From a checkpoint of a small transformer trained on Wikipedia: no biases in attention or MLP, untied embeddings.
Each number is 500 + 25 x the weight over its row's rms, rounded and kept within 0 to 999. Layers, rows and columns count from 0. Numbers have three digits each. The size before them is the row's rms in percent of the matrix's.

# layer 2 MLP down (transposed), 768x192, rms 0.168, rows 234-267, columns 96-191
107:552520479558510492484504473488484466481453508526497517458488521471492464488496467485508510509453527456497456504525502471462533532521497534533489489477514511522478486497500474509489412503547470486469465493489496519502530465500488461489516485519525492511507499516512509503518503538458479524
101:452489468513497500516504534529456505470529495518521482546501497464519510479512482495500506472501529492483493514543520511481489488475497459477521467488497506518496475536505501471508482547476501504449479475483482465461528478544508518511493469476480523516515492512539511503509458542487435513
107:555489535496593554528468526507460534490491464526484503513525515487529491498499500550481527493488472509477476500466485543524461508465491495508464527484482485502479506503519527477502493510504517471533503469485494502503550467486502437517530493476477536530494518480497494546498512496503477506
109:516499473465480489458516552546479477483482496523467507540493499489496535435484504513517521510511520504518540532522524457438507500545493504457498522503499467484435519460521513486516525469508524507494534492497456491494497473549507478498553498456518483505493502477540483472481521491503460515
085:456464510548483496475499513513436482497489498487496515528490535468518534525491511460478532498491489517510503526529510448515525447508529514474512479506479499465520469493448525480458482463490481514529487538475510506502471514512513554488498521457482501495504522538504530475479547513502493514
103:504507511522482516491450551507481545459441501463479503485501506522464513463495523532454514488517508485477508484526488481518481491534479483494489457499519517521522509469468539511526482534496525509521522472535511476470482516472486505502472480542497509504477522552481488451518509446472470497
090:537490528442518503510485520510461559556516517528471519506566487563471503518477457506487489475473472506505501517479500437480479499487498515517498487488522476467495483512499532489509512521511531537511500540499489503536524514516495469473462528504485479510522502511547449500473513535494520538
107:521471513449514511448513496478468504514502523549512541535498489498506488488476508510480483503481488509479505532515499474506533496481511564512508498533518506499491512516487458506499505459440502499466518513499496491514462487527497491494504506463510497466493519517486525492446484478474529488
110:494510505496513485498497435555538482503476526505451456513489501514513449473485506505517491450494448470511519482534524488504557508482538479494506464489453489509473527502467499486517489510530501511500501480506515496495494491501538477487542518499524519487546513497514465536513534494522521465
099:507529487547546509513480508467537529468487459504559488482497521522524475478485539521507462511516502528495514479485454497522518520504513506466501477498500528502465484487510452474495518517534523494463528498513528519508546481507516490514539560539487470514489507538491528509511485456469499517
107:449505496512537517501543497476490511550516526522515495508499523450511500460520496499485506482509475520557502488509493469523510505522505485472508467519511473484454472480517475531521499540486454531483522475480459468508525523485494492530500469488493504495515485539467471462465508519542532500
093:504454500527517443471505463508486469484491506504513499516472516489503467485498493463516526540493469476461481535544445504466510494500511491537504495468482489519524533481507526510520498550546489528534454455459525522470497518528482500493466479453472498484471472493509489495472527504476479493
092:489514463479503480489484494511467505499511481553511529450522509505497516499524490462486516488514508517512479465536524508508521530531471536538497501468523535482516500529456461523510492473494481494500543489507505512540518486448505538502548462492520495526500490468528465503496498454550473487
091:512511454466458493494510502498514526548508491492471504539552499519508502472460493497521491502473494500464524474514472494516536499473513473455498488484461523496486489479475545545530536488494514525441489527497471512491483487521465494476452504510543542508523501488488474528491548495494512542
088:462482474512494460526481504528458488521512524530505536466514520541516519532472496484482528492469511518456489510445509542508488521494469513482500495477545511526471428512546464520499521483460461434477510465506466469497524496493493495523493501474492535529520480521498472493481472454515482492
095:513510513539489469492518537521526494450520517485481464509479493485522534493487480456505501462528516458484502517509502494501452514463551517484499538499496502473452496549468542481527537502496532515504536526534524532512495467522486508484477497491478542509551505486523503479456488485498492513
099:458528508459490489493481530468513476547474479494484496504463489493492540496467513483470494523479540531502476509511512496499487524505477486450491538469514512466505531485539505522473518442489501476499492508485489500486507468509487469519491488535536496511494534459499507556475504497524462528
108:508502457511473530470466512521501500508487448497462479480502504473494494483538506508480520518468502536541517493554518483493500513467515451478473482503501462515519519468517446489541508481516492494521503495503523471460489511483538487521505498521451513463496492532520485480488456436493485499
102:496491523474533486487457498540493516502483520470498501482532479514496488470533536496484529465476452512501491515518511516541512490505494508454514461539477517497519494467511520516514478472488483522555472487490524456538461522526512480516489478499559470514523537516508458481504478505498529487
092:474457526502533505486484464522498517516476531512524492550517461468510527468536512514545508506534467442488462492500518488465500480484454477490501530493503521491529525493466484453490531515506468516483500492540521501490505474492508479519452503514528503539495454513552503513514535503545525483
115:503505501515472498528511516515507478499463516520545495553516522514486505528462539478534460489519543510448541506487471513518508515484501507540478497518529452506502494483481470549484554505469538457483529489511546524493495481521527493490516513479503501529470466499492489509489491546500495491
108:519491523485523546454474468474486567478470494502474516495482535464529549482492493529505503475507525494496534484497559488485467482470479478501524471499483500484505535490499557467504511500512514513486500512493514496516540525545482440523481495497527549512500473498512440500471490513486517528
113:493496514471502499478519454555492530517549478447502553505488492503512505499509491504499451506474480470439519521531497475485499505542502474428496510439467508500484441508497534494460494502463484510462531541521440538514502498481496510468546499486510490535454518521514474533512509515484503501
106:519478499490523519484473467510513510504505492510541496498525534504497459506521519484480496488520507474518480521497493494469516443476486510503465569501508471493462486489495511494520497505494526443513507510457471509474532485529451506487508515502514524498492481549495459514478496516527500491
092:526504447503511517484465549550530487504518524472498483491467500496532459542526538492494479537519501508475520492491503505499506553511483511517511470513483518478544445506479525490503465476448510512512527486458503481490519481472510492454548514489527480523529490470517491486470477517441496516
098:548471507484547472481498501486487503474496477497515465471501505528509510435467498533501451485512477520525509512513479519524492477507475493479493509526545524551522505487534532484523466506516478488505506492448535502485497473521525496517532507519527552518502509506488478478515467482480548522
097:505478529513515464504491477499488474457514480505549520511489527513471541502491471510491539511493491469489503492542529488501515522520510464504482436457538504513507507510519526480465507468448507490511503495510547491459478508458481525513544471492484553527543479500476511481486509532496531558
111:505465444531483486527475535503474489516523506482518460527515544500472515518519508506479485506463521528538460470522482528528495497507510536528564526507512529505520523500496515503477496519506515510484492462496487460464496480490480495532519494519486451486481494513544470482503506503511476516
108:482511569510564504551490518495482528515505463536503515517491482508503506509527505526518482484497487540545506468537519499542501524526514483505521566507529528507478493495526471521499443465490494459477492486468490527507521490499491493500498468515499505526493534476524456508522524510483530490
107:497489492453538506510496520566481484520502528468488500516516478468474475493497535496482467485446489507458500509487513495499520473525488502495451489504510489522515516498501539499507478471519529497507504462442499496471480487537503519506491485545513491476536538481497470528498512457489463567
108:465495504508477497521524468485473497482475467502466484535478528475470527487489532514486524485498531515519464474478530502495487542485521515527530501494505510526507545567472513501497460480480512526494509466478494541476511466485544458471476516511477482523495471542519497445514494477495579523
101:523507510456529517531503530502506458501526482517451448534498536486509450509545472480530552485512482444469495511514508543481498541509505532498509517490504487478459545507484514517513495514485498517546487444466520432512530499484538546519476509463489524539477520532530487492497508506497510502
091:492439565458518558507534501522515548519516488490527521530482492503533500508506459489552474515469543509515513464551498487473511514511507493501514502543516478462504546476479522526545531483539458476525532513523537512543503478483535519515484484440496519516500473529493496529486473512525518457
098:531523499474504525501510545482482516549516469524505471521512495489494489468484494457480502494472458442485482498515494451545500496467460511509510509488506488497499538523462522515504498507521441471505564521515531521494562525444491464499471494501537511498474549480505508481480455509525465428
# layer 2 MLP up, 768x192, rms 0.203, rows 235-268, columns 96-191
097:525499503504464516503489507493495512457493479522546500540496475498536515525498490488511488481538488528480475506498475493490517507505493506516470476491496504492505458488511502483569460545471461492525506465509430507479522488548496549513499525506488517508551489498499530477463502525510453496
121:501497520484476493526495428476523493507530475520530498472493495514533513551495538480490455484479529503501554468534473525516534509506477542475483487511481535490498497506496509523487523518439466502517510503535495503500519545514520527487464511505539512477500517474487522489523510466525452493
111:518512514545493505560488514460462498506482456523502506523509495513491488505535522470508504462462489505471471494443488519513508477467512523518535513523462493517516499492506528522480539480525522497506427503476527498535552468495534522457516521525467493521494507508468518472484485485488511470
090:522501493460527525524493457524545490538527536491478529515472505501471505484476506536533449501482502488495489462429531576480474526546497490540512520471523460523506507483474495495513555497497527465493457449514493479529481523498487486524510447510504505509471500470504469508529484512479489489
101:510481469522488490477505487480513484520529530541494491536526473473534482512524510489525514530568526585474526506486562518515474486491531516481499533482484505490450505527480488477547511474485493514471523529465495511513527487514501495523453473449528531528524452472511531519480506537503484498
103:505465465483470472500535464494545494455504479466511516457470498492513507550470538516499503540526502467495476442510508516506521523552514514464493514514527488545487531456522464500511498505498521459537521460502483506518500525448514534483513469481516510491501486527473506519518469485545489439
104:468524517522536498512493459515495552486503539472514531495490512475514485492537468493517522510522486478485498462475504525552523494504483493523476505514504470472502512502557444504503525466581534495478458483503524521518560489498501483532537532498541513499507488512481529478500455500480539524
102:500495528503513486453471492518507495483538526541482467499476483486515521496505553479525452481482509491483508509539492493519520490490487512506474428491480507533465534571532481492513520518506545550496498488509480510469500507489503526506497510523488499499499494533506561475504474486515463543
100:482500514508514497484512497524471475506524550475447480518459478502465529533513451501521528481442452469519478504531503518462514485477470533518455548502509504483518513528469528541497498542483491499495474472538561482468463480487476505491493473531555492515495498494493490484504546523525540494
111:541497533473478534384515491504476504502480510503516488520514499484484503514467532513532486497524489509459503475489495506536482509520526464515489514532483514532482521488515537521516494499484549479513507482520491469562498517418571489450447502490501497470481484459510485538486523507522540489
085:490483559529501504503503511478490454544518427479515501533467454502521524503503479445487489496470504501495457489515489517516520488519529470503505502511462499539468555500523491472489488493512500504471554494527505523501536523490509504476536486508511547526509453467505490484505488508482477499
133:504503526514510496511534487490538508487492552447475466532462478491499491531498511524517483460525498500455488532455473491539518493500538458489515462519506478531516522497527531502489510519502538485490476537522500486478522534551516485508478512501477500491507527512488522537535467516459521493
093:484498516525520468464510537470524522479487521490510483473437532528493508540507514490503508470531499485517489515449512504496459489508512520484525486526499493549473494487503451487484464531496469490577493489514529492508521500500525511499535512510456461513510504512515532486547463478514525499
073:484493495512480501473528492467492498569493499516545499497531506482537495539503533482525473459510495508464509472503490542518480491472463520520478517492564511482467482492476514551499483470440499498538497465496472541507489510520533509508475501479508510485503517505472479538460506530503466528
098:466507542494473455488532501523470467510510499527484465508463512487516514482486472535540508497555470509507488505496518538481516496448503512473424460476476520558474464470494495537518488472496494506517486535486525498494531498486514483521532482513468510481495534487479506478446522501483507536
091:495483528523513522519508490491508491428493509503520483500513521471496456502496489523519464527509487580544479515510493488511505557494489509459472495491480519512510542478517461505497483536489498463514483507514510460474472499479494535536449500513485500515490490510517525471518518461487512501
126:506497537459480518495512456476546520470509491524504504483487511548532479496483513496533467530503501463465461513457509502524536520465525491506484511525480514462506515521526556529483501509514504507467510549462486527528518508505448539486462489475492504522498527465456468561490526509509497503
098:488506466538435537492506501473484542513516507487483498523522533470454452506506489525498476501509530516492503482514514513533500496506461474500515521458460500499495472494506500497525505491489452486488527485513472530463532457501493502519487500474510481469484462492500549484456516457534529477
084:504554485507493482509573509496470507518528484507519516466493527519483418497510478500495526465461536487510494484535484546495487506510512537467524502486466524474472446541510536516450492521491505505502551490468537530535488528497514512480536496484445513470485516494436487478467522468490496489
113:539477536495473521476510467525493470489480512470508496501469478499535525545456445511499443486537488541504508488521478490493503505528494507494487495509511461478498464515523539491491514520485515520527543480480447513462499480519509486501494520566514514449488550495552530478479502503497501495
135:482484521547467525473512525507499479525494479495503543502518505497558511545502500518481504489547532504493526471528508502526544490492527490448556518497461501480446470504523495546493491495486517508524517516492481501500508503454467531551492580464529505490478490503499517519542475497509458514
115:523485551456487504476492489520492550511463486515522501511515459476484499506490485518459506511491506496511454509512525511495506488512517501470494523512513536500478449541476530522490515508509516485484511479530474558484532488472518513470509500535535505507470507455476488537546524539483484496
104:515502479513489461488482490453452493523503535476503551511455453510523492453502515456532476475489456554493532461495479518477481512452504507526515479527517499518503485500532462530503489514462504511524458484532536484506476504474489478503467507534508509525529472478512474530512462511510515488
087:487522497498496471539493507495463496467516458484485532511536486465484508478498492501499543508536501527521507506528511527500477466526505484530481498492477480465449456497513521485481519524501516522519487512507509474495491444478520524503478508512504513479518477497518451525456475452506534537
091:456517539495460541550500482459524466497490503484486533489489450493520499533520464515514535503464528534495520453494508478548552510493498513539478470487485524486497481503482506529523518505483428510536511496523513478527478504464505487525448530509493466522529488474499478524509505484542530476
108:555509496435459493462488494494503474512522500537491491500485445519515482442533506487474554511505484510494485511518524516471491500501519537475546498516459493499496486526484492491498451511535462511478505499527512462506491519452486457567493525485483446517487514451517482499495512514543503462
098:517514479509519509467484497519468533469472476482505547507482528462470499454492517498497482499514475514485560486507451501505489514498455473477500528491511488530499473516533504515495487499477483519517553551486486477525497505470498483494484440524469513474465490545532493506541479477535549496
131:525539475523475509506530517518499490508520481536490510516491508501518494472511513505519478535493509498483512489517521535434531540522495556498527486501481549525462488523554513518487458541495506487484535472516447472452540521550461513516497526517501475495537500535526497515505481494490498496
091:495479524459469518519504486506482527530512492473565523532487459489488443481494493449518491507474491547499505535501504512501520460465502474530457491493522466513500481499540542511488488464502531494530497492524505542522514533446495548486454501525517465471524483489503505492447515488518512505
096:503521503472491547538491510468466496501509493514495483502505488505419443483493494520524494524513490547499526478530542495514511515459494513511520500498485510485451494479541426490536471513505489520468494525480501474479503481512470507515514458497501485504470467518520532461472491490516550494
097:524505504495464499566467486519478564499544514478505494472508513505473504528511488524513504477518496477518497527520483515433516485505490543494463504538479502502506472471476451508494512517500486491482525513506469531495479500540543512465544499520522470489537493479492516467491472497529497460
081:543468536537488504497500453511493486504515496488514512464505510539481517524500504505455485513489482507519530473517462525466509523478459512511454476509501484526451472480522559503512502519489544495476539486524480482522497513530495515486458494469517518543478454496497486537541479485495490475
092:499501498482546517481508512521475464492479486474486500504473495501523511517471523484509447476481498535487491477520528519486460540468488545454517508518487504544493511534459491504463497522501515451486476500531488531530480531518441498542485477492533506479506495483541522513473477498468509519
098:508505447525543528516465517478486449469470506483472519496479492494506482556508471508482524473509499513475468469509439472475513541500492524497468505527525497534489538497508470525488471482551490499492545534507488463488509455513495479488547520483493493510495501465505463530508484517481543448